Part of a small language model's weights.
Training: a variant of Muon for these matrices, 940M tokens.
Each number is 128 + 32 x the weight over its row's rms, rounded and kept within 0 to 255. Layers, rows and columns count from 0. The size above them is the row's rms in percent of the matrix's.

# layer 3 MLP down (transposed), 1536x576, rms 0.0945, rows 455-486, columns 504-575
size [100 105  98  94  99 101  97  99  97 100  96 102 102 103 105  96 101  97 101 100 100 100 101  97  99 104 107 101 112 100  95 101]
[[ 55 116 175 107 137 188 116 122 160 101 129 156 111 151 111 126 134 105 133 181 135 146 114  66 167 115 112 108 165 158  93 167 127 148 130  92 145 125 100 108 132 150 104 157 141  79 120 117 153 116 186 128 151 129 178 137 148 155  94 186 137 133 112 150 105 118 159 124 107 107 135  67]
 [124 166 178 162 100  93 138 128 135 130 122 179 132  43  85 111 113 166 105  95 179 114 161  87 116  74 125 147 143 123 135 208 145 101 186 101 143 147 160 162 155 157 111 134  77 136  80 125 100 146 163 152  77  60 118 118 138 117 182 133  67 109 132 111 104 125 113 114 100 102 125 113]
 [126 128  46  51 110 104  99  79  89 120  74 158 113 157 174 104 157 142 150 180 136 117 141  89  57 125 147  87 114  95 208 109 126 137  95 132 107 112 105 157  91 157 195 190  84 115 122 104 103 173 118 148 136 167  64 200  80 109 129 135 110 119 129 130 174 165 182 121 125 103 128 128]
 [163 148  67  94 137  87 105 179 152  84 104 147 138 113 147 103 117 110 110 108  80 167 151 109  81 126 125 113 197 100  85 115 132 155  99 140 126 155 119 105 124 146 124 133 130 119 157 150 136 144 128 100 149 192  73 100 108 153 139  94 102 119 132 141 108 144 116  92 114  79 132 156]
 [ 78 167 139 122 135 123 168 127 123  96  92 162 135 112 125 221  73 123 160 121 122 107 144 163 142 116 134 118 140  74 115 129 151 151 109  68 142 122  75 156  55 151  84 172 118 136 162 204 142 124 178 107  99 134 137 123  94  82  24 174 114 177 123  85 190  81 184 106 153  86 109 163]
 [159 181 175 151 155 102 116 100 106  86 126 108 101 109 210  49  95 163 153  97  82 165 111 193 171 105 100 176 116  98 181 152 172 132 101 160 146 130 114 144  76 167 119  96 117 136 161 171 143 162 118 138 150  65 170  95 174  94 133 172 148  63 113 121 114 159 130  96 106  94 154 121]
 [161 156 127 103 102 170 152 117 108 157 137 175 155 142  81 181  86  99 127 138  96  81 140  96 121 160  98  92 139 139 131 154 127 138 182 134 130  79 120 137 119 112  67 118 181 178 167  58 177 158 157 123 112  75 144 134 193  95 123 150 124 139  91 134 127 113  76 120 110 112  60 121]
 [174 122 148 135  88 141 147  98 102 113 140 157 153 162 134 106 207  99 102 146 165 112 150 123 183 125  94 153 127 148 115  72 112 139  99 192 123 138  84 156 149  81 126  95  93  86 100 136  99 180  94 103 158 135 160 156 144 158 108 132  62 214 115 164 108  94 167 138 203 121 116 191]
 [202 141 115 104 128 152  97 163  99 137 143 110  81 116 166 135  99 138 152 114 133 121 142  90 100 118 134 133  82 114 102 130 119 176 121 145  97 109 152  82  51 124 119 116  84 115 125 111 114 114  76 143 167 169 130  96 155 115 138 131 116 128 172  99 117 177 103 108  85 145 116 120]
 [146 138 178 148  69 122 120 136  82 102  95 136  99 143 135 137 123  85  94 144  89  75 172 145 141 112  77 166 151 104 195 136 105 108 120 161 133 146  69  96 161  44 108 131  64  96 110 129 157 152  92 101 146  82  79 143  88 108 138  94 136 173 101 184  41 162 160 113  67 105 129 104]
 [129  73 150 137 113 124 136  86 194 133 120 142 118 163 103 170  92 133 171 127 156  70 109  88 128 122 103 112 103 205 123 121 110 125 172 116 117  98 173  84 163 112 120 161 118 167 149 141 139 158 104  95 126 126 142 137  80 136 164 129 169 164 141 157  74 128  91  93  79 136 108  81]
 [128 100  97 111 110  90 105 155 141 110 118  80 138 160 100 154 152 116  91  54 171  62 130 159 127 166  94 128 142 112  48 162 139  90  92 114 145 181  94 164 127 111 112 138 142 154  45  68 107 121 118  89  63 118 191 121 137 157 123 109 136 173 110  80 159 145 107 101 153 116 128  96]
 [172 127 107 177  94 154  58 190 118 155 130 191 125 152 128 126 103 115 163 124 202  67 155 148 149 129 153 157 150 133 144 107 135 107 140 144  94 138 144 175 110 172 113 136 121 103 109 156 145  76 166 159 111 137 114 122 149 179 145 153 160  88  62 198 105  73  82 164 160 154 137 180]
 [145  98  87 182 117 154 113 103 100 158 133 134  86 147  93 175  93  95 226 111 107  93 143 106 136 117  86 125 168 156  94 128 109  48 137 106 161 138  99 176 105 153  68 125 158 124 101 131 112 159 176 175 136 105  84 147 144 130 164 211 111 135 117  67 121 126 119 132  92  61 142 122]
 [ 95 166 106 108 143 126  95  72 138  81 115 174 166 150  86 130 129 147  84 142 144 135 104 143 162  66 125 121 131 131  63 162 133 130 173 156 190 210 112 121 142 134  41 147 114  94 110 219  97  93 109 163 149 118 153 137 142 144 127 151  92 169 168 188 191 161 197  75 164 144 189  96]
 [125 140 108 116 131 160 157 132 123 139 101  97 136 147  96 126 135 122 190 144 143 120 170  92 169 179 167 140 134 160 153 120  72 147  97  95 145  70 128 116  94 141  92  69 104 123  84 106 136 127 104 161 130 151 160 138 111  99 163 143 112 108 184 116 184 138 119 136 161 142 179 161]
 [194  79 111 147  90  80 151 134 104 154 125 112 138 149 120 139 105 126 121  90  64 161 135  87 181 116 159 155 130 134  20 133 178 110  94  99 111 174 104 179  81 121 140 145 181  98 170  87  84 110 107 109 126 136 148 128  88 128  60 140 126 148 156 135  95 150 159 103 114 116  79 155]
 [121 116 127 122  95 139 131  85 175 111 153 169 154 135 131 181 128 110 147 145  97 131 121  73  76  76 120  46 108 160  77 141 128 112 125 131 151  81 164 111 136 124 106  94 146 154 146 167 161 136 113 136 164 123 174 176 120 107  90 136 130 111 172 189  92 100 117 184 103 176 143 128]
 [142 153 106 139 116 167 115   9 118 119 115  84 144 112 111 170 107 106  56 109 216 140 101 102 140  79 119 156 112 129  82 129  92 178 144 167 163 167 125 172 122 104 129 160 114 187 152 139 157 159 122 149 102  98 122 113 130 118 101 142 109 133 131 120 104 161 143 112 171  85 138 160]
 [123 127  90 111 114 121  81 178 163  62 137 103 137 110 104 155 167 127 106 114 159  24 113 133 113 133 129 216 126 175 137 152 146 144 137 105 123 107  69 114 173 187  83  66 122 121 111 134 168 147 125  81  83 123 133  81 167 206 149 165 104 133 133  62 123 130 173 165  82 124 172 166]
 [123 162  81 133 121 148 173 125 175  91  67 117  98 124 137 186  74  81 125 123  54  72 158  95 129 146 108 141 193 145 141  79 124 136 167 113 116 166 158 130 121 136  93 161  98 115 122 117  81 147  59 162  77 130 130  59 150 156 157 141 107 113 133 135  74  86 123 165 120 101 108 101]
 [ 51 163 131 122 126 153 182 135 215 145 189  55 130 112 135 108 148 118 125 132 114 207 162 137 139 151 189 110 130 152 136  55 130 132 119 108  87 157 129 174  95 118 113 131 117 131 111 119 132  71 142 140 136  90 110 169  97 141 120 107 107 102  45 141 120  82 161 129 158 155 197 144]
 [120 143 136 139 130  78 132 116 134  80  84 104 101 123 151 113  71 116 102  87 152 158 102  98  94 122 140 130 148 161 129 138  77 109 143 152 160 156 104 146  90 137 115 151  99  90  92 109 140  93  93 172 123 111 102 128 151 111  72 107 114 126 187  71 165 173 141 104 111  84 111  77]
 [195 183  98 139 132  84 133  95  94 108  99 186 106 157 188 109 124 132  88 108 159  86 128  81 134 152 128  69 136 163 116 126 156 106  71 206 102 189 177 159 107 130 154 114 107 117 133 133 105 140 125 121 113  76 174  93  21  89  77 243 109 109 159 108 129  60 124 124 164 169 128 106]
 [127 101 140 135 119 143  97 121 161 145 160 162 190 139 116 157 150 144 174 119  79 163 143 150  67  96 161  94 121 144 142 114 120 118 167 101 131 143 117 177 148  90  78 138 141 146 191 103 107 126  60 134 141  97 150  83 180  84 157  90 147 130 159 161 176 152 162 128 172 162 115 165]
 [131 134  99 117 151 139 146 194 122  68 149  82 140 160 137 154 152 192 166 148 123  91 103 190  87 137 117 111 161 105 135  58 121  50  74  83 110 159 106 122 121 137 163 148 136 128 127 179 104 105  78 163 145 155 137 162 134 143  76 120 165 125 115 155 162 114 106 122 128 165 118 131]
 [125 183  97 138 158 122 181 107 117 142 115  90 106 125 125 160 144 103 179 146 155 119 100 126 149 107 114 162 110 105 138 116 143  87 152 176 159  99 170  88 142 118 114 110 109 183 143 126 162 114 101 143 112 155 153 138 135 152 147 188 105  83 152 131 140 123 105 141 140 126 104 141]
 [140 126 140 182 144 134 115  90  56 103 140  86 132 139 196 112 126 154 138 106 150 137 106 127 151 146 170  83 128 126 159 174 135 182 120 142 131 183 105 143 115 157  69  66  90 138 139  78 127 101  83  88 152  68  84 135 136 150 104 170 109 114 130 162 117 164 108 178 183 146 188 150]
 [111  94 122  67 145 217 123  84 148 105 100 125 144 128 126 147  66 172 134 138 156 137 205 145 164 130 140 176 144 148 159 142 127  97 127 160 120  85 207 177  80  88 130 109  50 216 139 125 160 105 142 125  77  73 135 136 121 162 145  98 115 104  81  61 120 160  84 140 129  53 156  97]
 [168 150 118 129 106 115  85 103  95 180 117 111 190 140 154 155 108 130 151 133 177 164 156 170  99 104 129 131 125 184  91 124 183 122 131 173 124 187  97  97  96 129 107 101 159 118 104 198 151 148 158  99 111 180 160 116 155 126 102 107 117 128 124 112 133 127 125 120 116 135 156 115]
 [127 137 103 111 146  79 106 116 127 162 202 140 125 134 121 166 144 125 120 116 125  89 157 131 120 182 164 102 125 128 206 103 172 106  90 188 149  93 111 137 125 128  98 111 155 103 100  63 119 107 115 159 108 120  81 126 146 117 103 124 144 123 148 122 138  91 167 103 119 175 157 154]
 [123 155  96 122 103 112  88  95 159 105  78 116 114 163 135  91 121 114 157 163 102 178 167 160 144 133 158 120 102 125  97 163  75 165 111  89 184 116 133 131  98 129 113 160 176 107 195 120 113 133 159 115  89 102 102 189 132 112  94 215 178 116  94 123 124 198 109 159 180 130 145 171]]
# layer 3 MLP gate, 1536x576, rms 0.151, rows 456-486, columns 504-575
size [105 102  98 107 100  97 103 104 104 103 107 102 102  99  99 100  92 105 101 101  98  99  98 104 110 106  94 110  99  98  96]
[[ 84 152  96 118 103 175  97 198 138 115 107 103 173  81 152  91 164  76 137 127 101  79  94 173 154  59 140 153 166 161 137  94 158 135 132 151 126 136 138  92 176 152  65 164 166 135 142 139 116 152 119  99 137 130 127 121 130 136 117 112 140  83 142 156 145 101 121 153  83 162 143 144]
 [138 131 114 142 139  92 114 108 186  82  82 174 105 143 164  94 112 160 149  94 123  98 130 129 143 104 129 139  95  67  72 164  78  88  77 143  99 133 173 192 159 106 170 132 145 136 183 141 167 160 119 169 168 138 185 132  75 159 113 123 108 146 129  94 124 166 125 118 149 143 111 115]
 [ 65 134  93 139  87 121 127 135 125 116  88 132 177  99 140 104  84  96  78 141 144 164 148 156 126 170 155  99 141 126 129 107 140  82 133 177 131 151 186 148 154 123 161 137 149 119  83 121  90 116  60 145  87 156  91 180 191 140 156 114 107 125  98 166 118 153  86 113 169 142  95 172]
 [ 84 123 197 137 160 162 122  99  92 122  83 129 162  95  74  83 196 109 110 179  85 120 158 114 196 174 151 114 125 105 159  59 202 113 164 155 150 145 157 132  70  94 135  62 142 111 161  59 135 150  93 133 104 167 117 122 120  92 106 184 137  93 123  98 182 133 156 161 155 122 115 107]
 [101 222 109 124 156 121  93 164 101 124 198 163 113 115 131  97 131 128 146 151 161 105  62 144  99 130  93 149 109 134 153  97 108 128 130  87 149 141 168 161 148 153 150 145  90 118 111  56 162 110 143 124 141  66 196 147 136 115 118 123 149 100 156 101 132 171 150 136 133  54 110  52]
 [158 150  99 168  80 199  94 110 118  85 129 122  79 132  94 122  60  98 195 134 122 130 130  77 113 168  95  67 206 132  81 173 148 132 130 131 116 130  98 107 188  73  99 151 163 144  80 146 196 138 180 173 134  69 147 130 140 129 117 151  93 130 119  93 126 139 131 151  49 158  93 128]
 [164 155 159 172 163 128 101 176  69  99 127 124 119 136 165 148 175 115  77 174 125 105 140 139 192 100 128  91 157 134 126 131  82 155  79 179 109 112 172 124  90 113 131 115 120 117 142 145 125 133 110 110 199 124 110 129 212 145 118 124  89 112 100 135  92 198 163 119 103 113 163 149]
 [ 96  95 162 105 144 137 144 131 159 142  53 128 143 167 142 134 159 129 100 135 137 116 129 154 162 120 119 131 179  77  74 104 100 134  89 113 124 161  90 177 128 153 118 113  82 113 119 170 150 104 152  80 138 114 106 189 179  84 115  62 179 181 140 138 119 114  84 184 158  89  74 138]
 [108 148 143 107 154 121 138 117 117  88 139 162 192 152 156  94 149 160 114 100 142 151 111 137 147 126 153 106 142 153  81 146  56 123  98 107 183 177 144 146 136  75 174  79 145 115 144 126 128 179 109 114 152 151 163 100  62 120 129 119 135 171 123 174 214 110 136 133 180 132 147 128]
 [176 165 255  96 161 138 132 139 149 115  68 153 135 157 126 106 138  94 173  90 164 123 148 128 155 172  93 115 142 161 106 170 120 124 103 209 137 185 120  97 114  80 154 134 157 118 145 119 150 140  86 117 177 134 105  88  91 156 171 114 165 113  89 135  95 191 106 142 135 167 135 136]
 [128 141 166 145  69 141 171 187 149  78 146 154  78 131  91 139 104 147 104 135 119 124 117 116  71 107 142  84 132 119 122 164 126 108  93  94 111  80 193 146 135 106 172 107 128  80 133 119 121 108 161 135 178 152 119 109  86 142 161 118  83 163  83 141 160 146  98 152 136 210 144  80]
 [ 76 161  97 133 143 144 171 163 119  97  95  92  77 183  79 143 137 232 181 138 125 169 124 138  99  67 138  84 138 112 144 100 161  75 118 139 159  94 143 105 137 183 131 163 176 113 164 179  79 146  94 106  96  96 118 109 139 126 167  96 123 145  98 137 135  98  74 107 106 129 145 127]
 [115  41 160 176 118 149 173 131 102 109 134 123 143 145 122 104  52 174 159 111 129 160 198 127  88  95 126 139 101 170 121 103 117 111  89 119 160  92 151 121 122 151 130 152 110 117 119 184 141 112  99 196 110 114 149 100 181 139 123 126 103 156 113 127 127 133 215 117 128  49 152 132]
 [103  97 200 100 134 146  96 193 130 114 124 107 176 111 168 104 111 204 173 141 111 121  87 166 127  97 109 126 117 173 100 118 149  90  99 117 138 155 117 110  73  54 167 136 120  91 160 116 160  91 142  75  98 115  97 129 159  87 122 118 146  98 166 180  75 149 137 139  85 171 141  94]
 [185 134  92 142 138 150 175 115 157 132 150 120 152 135 161 103  74 101 125  74 106  91 138  89 118 205 124 122 128 127 146 170 119  88  95 159 102 120 204 120 121  51 127 143 128 145 164  75 121 131 173 132 105  87 129 200 102 127 169 123 115 173 104 101 157 120 112 165  69 112 148  88]
 [ 80 113  97 203 126 176 139 149  73 145 102 184 205 152 103  55  86 188 158 191 136 165 106 163  97  85 146  44  80 151 103 107 122 124  92 158  96 155 130 136 166 116 114 158 115 139 167 147 112 125 140 151 134 143 165 126 141 132  91 202  86 179 129 149 124 123 101 164 166  94 158 203]
 [164 110 130 143 165 100 134 158 131 125  83  97 147 211 133 149 132 117  77 160 161 102 155 193 107 136 123  73 118 168 137  61 167 139  96 123 135 140 106 165 138 119  85 145 151 123 128 115 127 110 138 115 115 120  92  89 132 131 150  69 124 146 145 131 131 152 116 104 120 135 145 147]
 [ 88 125 130 104 109 133 139 108 120 116 128 141 208 150 134 126 128  94 143 127 155 143 108  97  85 139 102 157 149 194  73 145 159 133 139  73 134 117 169 135 165  98 161 125 183 145 199 159 150 144 139 104  88 136  70 155 105 112 114 137 164 115  84 136 113 101 144 102 154 182 165 164]
 [139 120 119 126 133 105 141 127  85 166 174 106 167 185 144 129  97 145 115 116  93 152 144 164 170 126  96 120 141 118  67  47 110 161 126 102 160  83 157 128 152  69 147 172  82 172 111  87 172 145 137 119 144 122 125 139 110 125  91 146 153 136 111 152 100 159 131 122 129 121  80 150]
 [131 100 132 112 123 141 154 119  74 114 206 146 118 140 156 115 143 210 124 155 116 105 118 107 102 125 126 167 135 153 100 147 194 117 109 146 219  88 109 152 117 161 145  92 164  68 160 166 198  50 185 154 134  82 122 173  82 172 128 142 160 115 200 100 154 126 101 142 183 121 171 170]
 [169 132 124  76 135  94 159 119 160 142 141 108 142 169 126 152 134 191 162 130  67 121 143 177 123 110  63  65  90 183 137 146 115 108 176 167 118  78 194 150 109 125 128  87 178 181 192  92 127 144 120  76 144 147 103  90 145 123 118 100 119 185 137 144  85 158 184 103 100 166 112  90]
 [112 128 155 135 177 123 171 145 141 126  48  71 130 123 159 111  51  70 136  70 113 181 147 129 164 107  84 139 169 162 165 147 132 119 117 118  83 151 123 104 134 130 127  96 199 164 136 127 126 165 109 132 138 122 126 177 239 109 130 153 142 120 142  94 149 144 123 168  98 161 177  96]
 [165 108 166  98 123 113 125 124 184  57 116 145 208  96 194 194  98 154 128 158 127 114 164 106 126 167 112 112  50 150 146  82 151 110 109 151  27 128 121 128 122 109 147  94 110 130 110 162 123 142 179 129 127 122  89 116 120 116 145 128 117  63 135  93  71 148 138 141  83  84 141 113]
 [130 143 171 169 179  67 204 114 129 138 198 166 110 155 126  95 141 131 100 173 126 134  94 108 144 144 131 124 134 133  82 156 178 169 134 207  97 124  80 120 134 161  99 178 133 154 156 119 167 157 125 140 160 117 104 107 140  51  83 166 166 100  89 135  68 138 180 131 100 156 130 172]
 [117 181 103 102 152 140  79 181 113 181 102 134 132 133 162 152 184 101 127 153 140  86 116 133  93 162 198 105 112 138 149 121 161 149 147  93 188 111 202 141 157  83 141  88 138  98 171  68 150 155  82 121 144 111 160 129 169 128 143 103   4 150 123 159 123 159 107 174 128 138 119  65]
 [139 127 187 130 229  84 117  85 147  79 145 160 150  76 111 106 118  92 111 199 109 153 136 116  73 139 190 171  94 149 128 111 138 117 127 153 137 116 183  68 193 100  92 112 146  82  90 123 136 163 197  91 155 170 152 100  96 125 125 224 121 162 102 188  74 104 131 113 170 170 126 154]
 [168 131 171 113 139 102  87  98 124 136 143 184 173 141 173 122 187 151  73 104 133 113 141 148 166 131 178 137 117 114 151 132 180 151 178 169 129  92 147 171  71  99 120 116 154 105 116 134 142 130 103 124 112 124 136 131  95  74 128 131  90 110  96 103 112  74 108 136 187 107 141  90]
 [152 157 133  79 132  81 156 130 114 135  70 132 107 142 117 129  92 160 147 104 109  71 166 193 169 163 187 127  94 163 153 206 113 162 136 132 133  93 139  95 114 114 118  82 103 109 137 183 131 197 121 117  95  74 141 198 117 136 123 151 154 121 121 130 111 149 125 139 121 104 105 119]
 [162 155 113 141 170 120 206 113  98 118 108  81 131 118 109 114 186 122 186 130 106 118 202 146 141 100 205 152 142 102  91  67 104 146 171 168 141 105 163 115 176  97 157 141 171 145 134 157 136 127 136  55  29 178 190 153 157  90  96 140 130 141 111 140  99 101 119 127 119 138 169 164]
 [ 83 116 116 116 112 130 139  90 102 107 100 167 125 196 102 161  68 139 134 141 142 122 181 127 147 170 156  99 174 203 102 143 202 113  69 137 122  71 148 104  44  90 134 134 137  74 111 127 115 141 109 104 125 119 132 139 174 114 148 161 130  68  96 152 134 176 130 133  79 120 193 129]
 [166 129  89 162 139 179 154 136 149 124 150  76  77 165 154 104  85 140 124 147  81 128  83  79 172 135 177 154 137 105 175 162 124 155 125 109 150 149  83 124 100 125 160 111  84 129 154 163 124  50 100 137  99 128 141 134 156 117 129 164 202 177  95 121 184 130 152 159 115 117  99 138]]
# layer 3 MLP up, 1536x576, rms 0.161, rows 456-486, columns 504-575
size [100  97 101 101 105  95  98  99 100 103 103 101 102  95  97 102  98 101 101  99 101  99  97  99 106 107  97 111 102  98  99]
[[113  97 117 143  83 205 140 161  82  93  92 129 115 116 180 128 119  73 103 140  89 108 147  73 105 161 155 176 138 118 172 158 149  80  79 157 157 117 130 112 186 152 138 117 171 103 100 118 179 155 131 143 101 115 100 105 142  82  72 129  81 158 121 108 114 123 125 152 206  94 106 113]
 [125 119 136 147 130  86 188 114 155 128  84 117 182 166 127 141 140 162 211 144 146 133 109 109 149 106 126 120 120  87  77 151 140  88 115 145 186 147 108 112 124 132  86 131 186 101 173 142 140 102 139 142 142 134 206  92  82 167 147  90 127 122 119 102  85 145 101 151 126 178  67  62]
 [108 172 107 190  85 118 120  97  99 146 126 122 107 107 141 145 195 105 120 145 133 214  94 112 167 159  99 118 115 157 182 144  92  91 152 107 132 126 151 123 110  84  87 157  86 122  94 122 156 105  85 125 141 125 100 145 148 169 139 111 140 132 134 115 116 131 150 200 136 203 113 106]
 [ 79  89 172 106 103 102 116 145 138 132 129 147 179 192  71 113 185 150 107 146  52 114 117  84 139  80 113 131 171 115 110 114  61 117 136 136 110 136 133 116 104 107 100  74 119 149 145  69 125  97 169 101 103  88 132 179 112 115 160 170 152 155 162 110 109 120 146 161  95 152  93 122]
 [159  45 124 115 199  90 167 175 124 204 177  90 133  99 101 125  95 108  83  67 137 163 180 100 112 137 127 107 108 121 143  85 157 105 116 156 126  73 144 141 135 105 164 139 105 141 117  90 110 148 147  46 123  92  94 117 157 167 137  82 120 107 145 117  78 166 112 142 150 122  99 214]
 [ 91 117 176  92 113 136 154 136 107 147 114 165 139 139 143  76  51 201 123 120 165 102 174  94 104  74  68 197 111 121 103 198 188 139  64 149 134  74 106 119 143  72  88 102 123 124 123  93 120 157 105  98 156 103 158 147 123  92 138 125  97  89 141 132 147 122 105 157 113 143 144 143]
 [123 158 205 170 121  76 138 124 158 187 178 154 147 141  87 148 101 109 111  90 116 159 149 132 118 178 137 114 107 177 124 159  51 119 220  89  85 128 127 123 106 138  68 117 162 122 174  91 115 174  59 160 171  94 202 114 152 119 127  82 108 123 145  88  61 120 138 104 114 196 107 110]
 [ 90 150 108 115 120 119 148 113  86 105 119  79 147 108 154 138 108 170 135 174  77 108 193 146 125  82 137 133 105 123 167 126 167  50 158 111  90 122 158 157 110 123 117 151 149 200 112 128 139 120 117 105 117 136 125 140 149 120 110 137  90 141 165  82 185 112 151 146  85 169 132 105]
 [124 164 143 142  94  78 201 159 109  99 171 106 112 160 106 154 160 131 121 148 161 163 123  77 118 164 121 149 134 144 100 113  65  50 173 132 114 119 135  56 140 109  81 167 171  91  90  75  94 138 104 121 176 128  97 106 126 137 151  54 156  31 101 128 111 162 113 106  55 167 153 160]
 [ 38 126 144 116 165 161 111  92 164  83  94  89 161  86 131  90 122 174 104 156 128 129 103 130 109 142 123 130 147 169 107 150 121 151 138 102  63 124 100 136 110  71 170 131 148 137 128 157 144 145 110 171 155  94  76  74  82 150 128 141 177  86 112 112 106 124  94 142 141 199 137 111]
 [193 150 121 157 160 163 131 105 100 164 132  76 114 113 137 155  62 117 120 145 138  87 153 116 103  70  93  72 113 130 140 155 199 114 168  51 160 191 158 137 122 191 146 163 143 179  31 144 129  87 154 129 132 103  75 134 139 154 125 159 141 142 161 128 164 166 160  97  63  62 146 111]
 [191 122 105  86 136 128  92 130 152 154 158 155 124 127 111 155 115 138 155 175 173 179  99  52  84 136 100 110 103 147 151 129  73 127  84 145 114 121 145 156 143 150 123 124 117  95 139 133 115 130 176 112 114 193  49 145 111  95 153 135 171 128 125 130 146 128  99 198 136 159 143 159]
 [139 137 180 133 124 163  85 111  97 113 124 112  91 127 113 128 116 166 144 131 104 112 108 111  85 107 119 119 183 208 126 164  81 110 159 166  57 147  72 100 133 148 209  94  67 179 121 135 189 133 154 117 103 127 129  58 107 118 150 186  87 113 118 105 115 137 162 128 124 130 121  73]
 [ 85 115 163 149 107 121 150 137 112  90  90 133 141 195 159 151 172 108 140 121  99  69 140 138 143  87 138 134 100 100 108  70 159  73 117 123  88 192  63 151 149 125 131 188 113 113 127 125 106 149 141 152 129 120 154  85 185 140 102 109 101  33 101  87  64 100 138 122 108 110 129  60]
 [107 114 156  62  81 119 127  82 155  84 124  95  98 174 136 140 128 176 119  93  99 161 111 106  94 126 151 182 137 170 152 154 127 127 129 193 114 143 135  80 107 102 156 140 121  86 153 105 174 146 117  28 131 110 115 177 112 108 153 139 117  99 116 149 143 108  95 162  98  90 199  94]
 [101 121 152 132 159 143 193 142 146 162 135 178 202  99  89 155 148 146 115 155 132 101 138 205  76 127 143  36 152 196 178 130 136 176 115  88 255 147 139  99  99 172  92  86 139 153  83 108 109 158 158  93 160 126 165  83 157  84  98 126 123 148 119 102 119 139 105 126 171 163 120 144]
 [107 139 191 111 160 141 152 157 146 156 135 120 106 123 116 160 121 111 141 128 165 155  80 144 162 130 136 133 150 185  86 115 119 146 169 165 106 126 155 122 202 110 109 148 162 187 196 130  96  70 133 165 146 131 194 135  85 105 135 135 147 164 136 107 134 104 146 171 138 160 106 100]
 [ 57 107 149 118  93  96 145  54  99 148 144 121 162 150 154 117 102 167 130 125 176  95 116 105 152 124 157 156 163 155 150  57 162 150 135 131 151  91 141 136 190 114 102 153 174  33 155 122 153 144 114 126 101 144  80 185 123 162 148 145  89 115 160 134  90 103  63 204 156 112 122 126]
 [179 119 140 137  89 156  50  85 103 182  86 169  61  87  80  80 180 121 161 114  99 105  65 200 151 123 171 173 124 130 136 135 106 101 145 114  59 139 117 137 119 152  84  78 116 120 126  82 129 175 145 139 130 104 116 123 104 132 176  86 133 127 126 127 150 142 171 111  77 191  88 232]
 [110  87  78 159  93 110 151 161 135 103  71  88 100 161 113 102  77 158 104 143 127 123 177 106 155 143 127 134 137 152 113 129  95 153  69  92  75 152 105 144 112 125 167 169 129  88  68 114 155 128 116 145 140 127 155  99 147  75 131 183 169 107 151 150 143 197 162 148 161 124 167  92]
 [211 111 164 135 126 168 179 167 135  84 104 176 187 167  95 186  92  92 149 177  89 143  96  95 109 104 122 137 120 130  67 144 204 124 100 113 137 115 126 133 138 121 151 126 116  96 110 115 128 129 150 151 142 158 165 103 179 136 125 123 143  55 136  72  75 178 118  84 123 175  67 137]
 [172 104 188 133 150 114 135 122 122 135 111 114  93  75 108  94 186  61 137  94 119 109 110 131  92 107  97 153 203  79 147 143 136 171 129 160  55 103 174 189  68  41 154 132 115 140  96 143 105 141  96  81 112  97 160 116 130 164 132 116 110 107 125 118 114 108 133  71 165 154 123 102]
 [133 123 106 174 141 159 133 149 136  80 116 120 164  92 133 158 129 141  56 145 142 187 105 145 133 146 125 140 123 120 100  90 127 134 102 127  94 110  55 208 100  99 115 149 118 142 123 135 142 151 122 119 147  93 169 138  80 153 153 121  78 127  88 111  75 144 148 121 171 170 163  52]
 [161  97 127  50 106 169  79 141 112 109  81  87 117 105 143 152  95 156 141  98 113 143 125 192 145  41  94 128 137  57 163  98  89 161  61  95 102  98 102 126 145  72 134 101 110  91 114 113 132 124 136 106 140 141 144 134  55 143 121  90 143 125 124  83 162 146 106 102 124 111 132 142]
 [132  79 114 160 107 139 148 108 132 135 142 113 106 166 102 112 141 107 158 167 100 143 129 113 163 131 117 166 196 138 101 106  91 167 133 179 121 183 108 127  96 167 243 125 121 103 100 100  99  73 123 143 142  70 134 162 126 138 129 178 162 135  93 100  85 140 153  94 133 135 114 110]
 [113 122 155 125 171  84 146 115 110 133 171 143 114 106  46 106 217 147 172  81  91 138  73 154 115  93  95  74  95  43  60 123 120 111 160 141 123 147 147 162 108 151 121 107 110 114 139 124 160 179  74  98 123 142 171 125  81 126 101 112 173 121 159 117 117 117 101 132 165 212  85 130]
 [147  70 160 107 128 136 170 118 124 129  76 157 106  76 129 128 134 121 133 142 102 172 141 157  94  86 150  37 175  97 110 124 168 129  65 113 123 120  96  61 161 112 163 176 125 167 141 135 106  92  98 144  94 131 156 136  98 144 134  74 137 179 133 172 130  91  90 121 116  91 130 130]
 [ 92 177 141 126  81 138 170 126 154 127 112 135 111 132  99  91 126 150 122 121 108  42 135 161 112 148 223 181 139 131 119 180 127 127 106 141 173  76 158 112  93 132 120  74 100  97 164 152 145 110 104  88 105 137 138 120  66 120 143 143 145 114 165 145 170 144  93 139 147 117  86  92]
 [143 139 138 170 162 108 171 118 102 173 146 164  99  75 124 129 152 150 145 146 137 109 168 132 150 122 163 161 147 117 103 124 110 176 137 159 135 156 124 115 128  97 152  99 123  95 134 128 123 145 167  52 129 147 164 112 157 127 112 121 137 147 104 166  87 127 138  73 125 152 124 159]
 [127 138 104 129 145 123 145 194 122 165 119 109 120 115  66 109 135 136 139 177 143  99 167 113 155 128  81 125 103 143 134  99 199 183 139  81 174 100  87 146  50 138 123 124 141 151 125 171 109 169 158 111 135 143 111 144 133  99 117 105 121 126  92 159 179 162 154  97 143 122 106 127]
 [177 141 122 147 143  83 155 153 107  78  84  80  78 124 150  92 179 126 198 115 181 160 131 123 164 140  96 177 196 122  90 134 152 123 122 108 144  75 164 165 143 105 175 144 158 130 102 128 109 171 160 122 147 171 170 137  90  90 194 107 210 126 104 131  77 173  98  97 140 147 118 149]]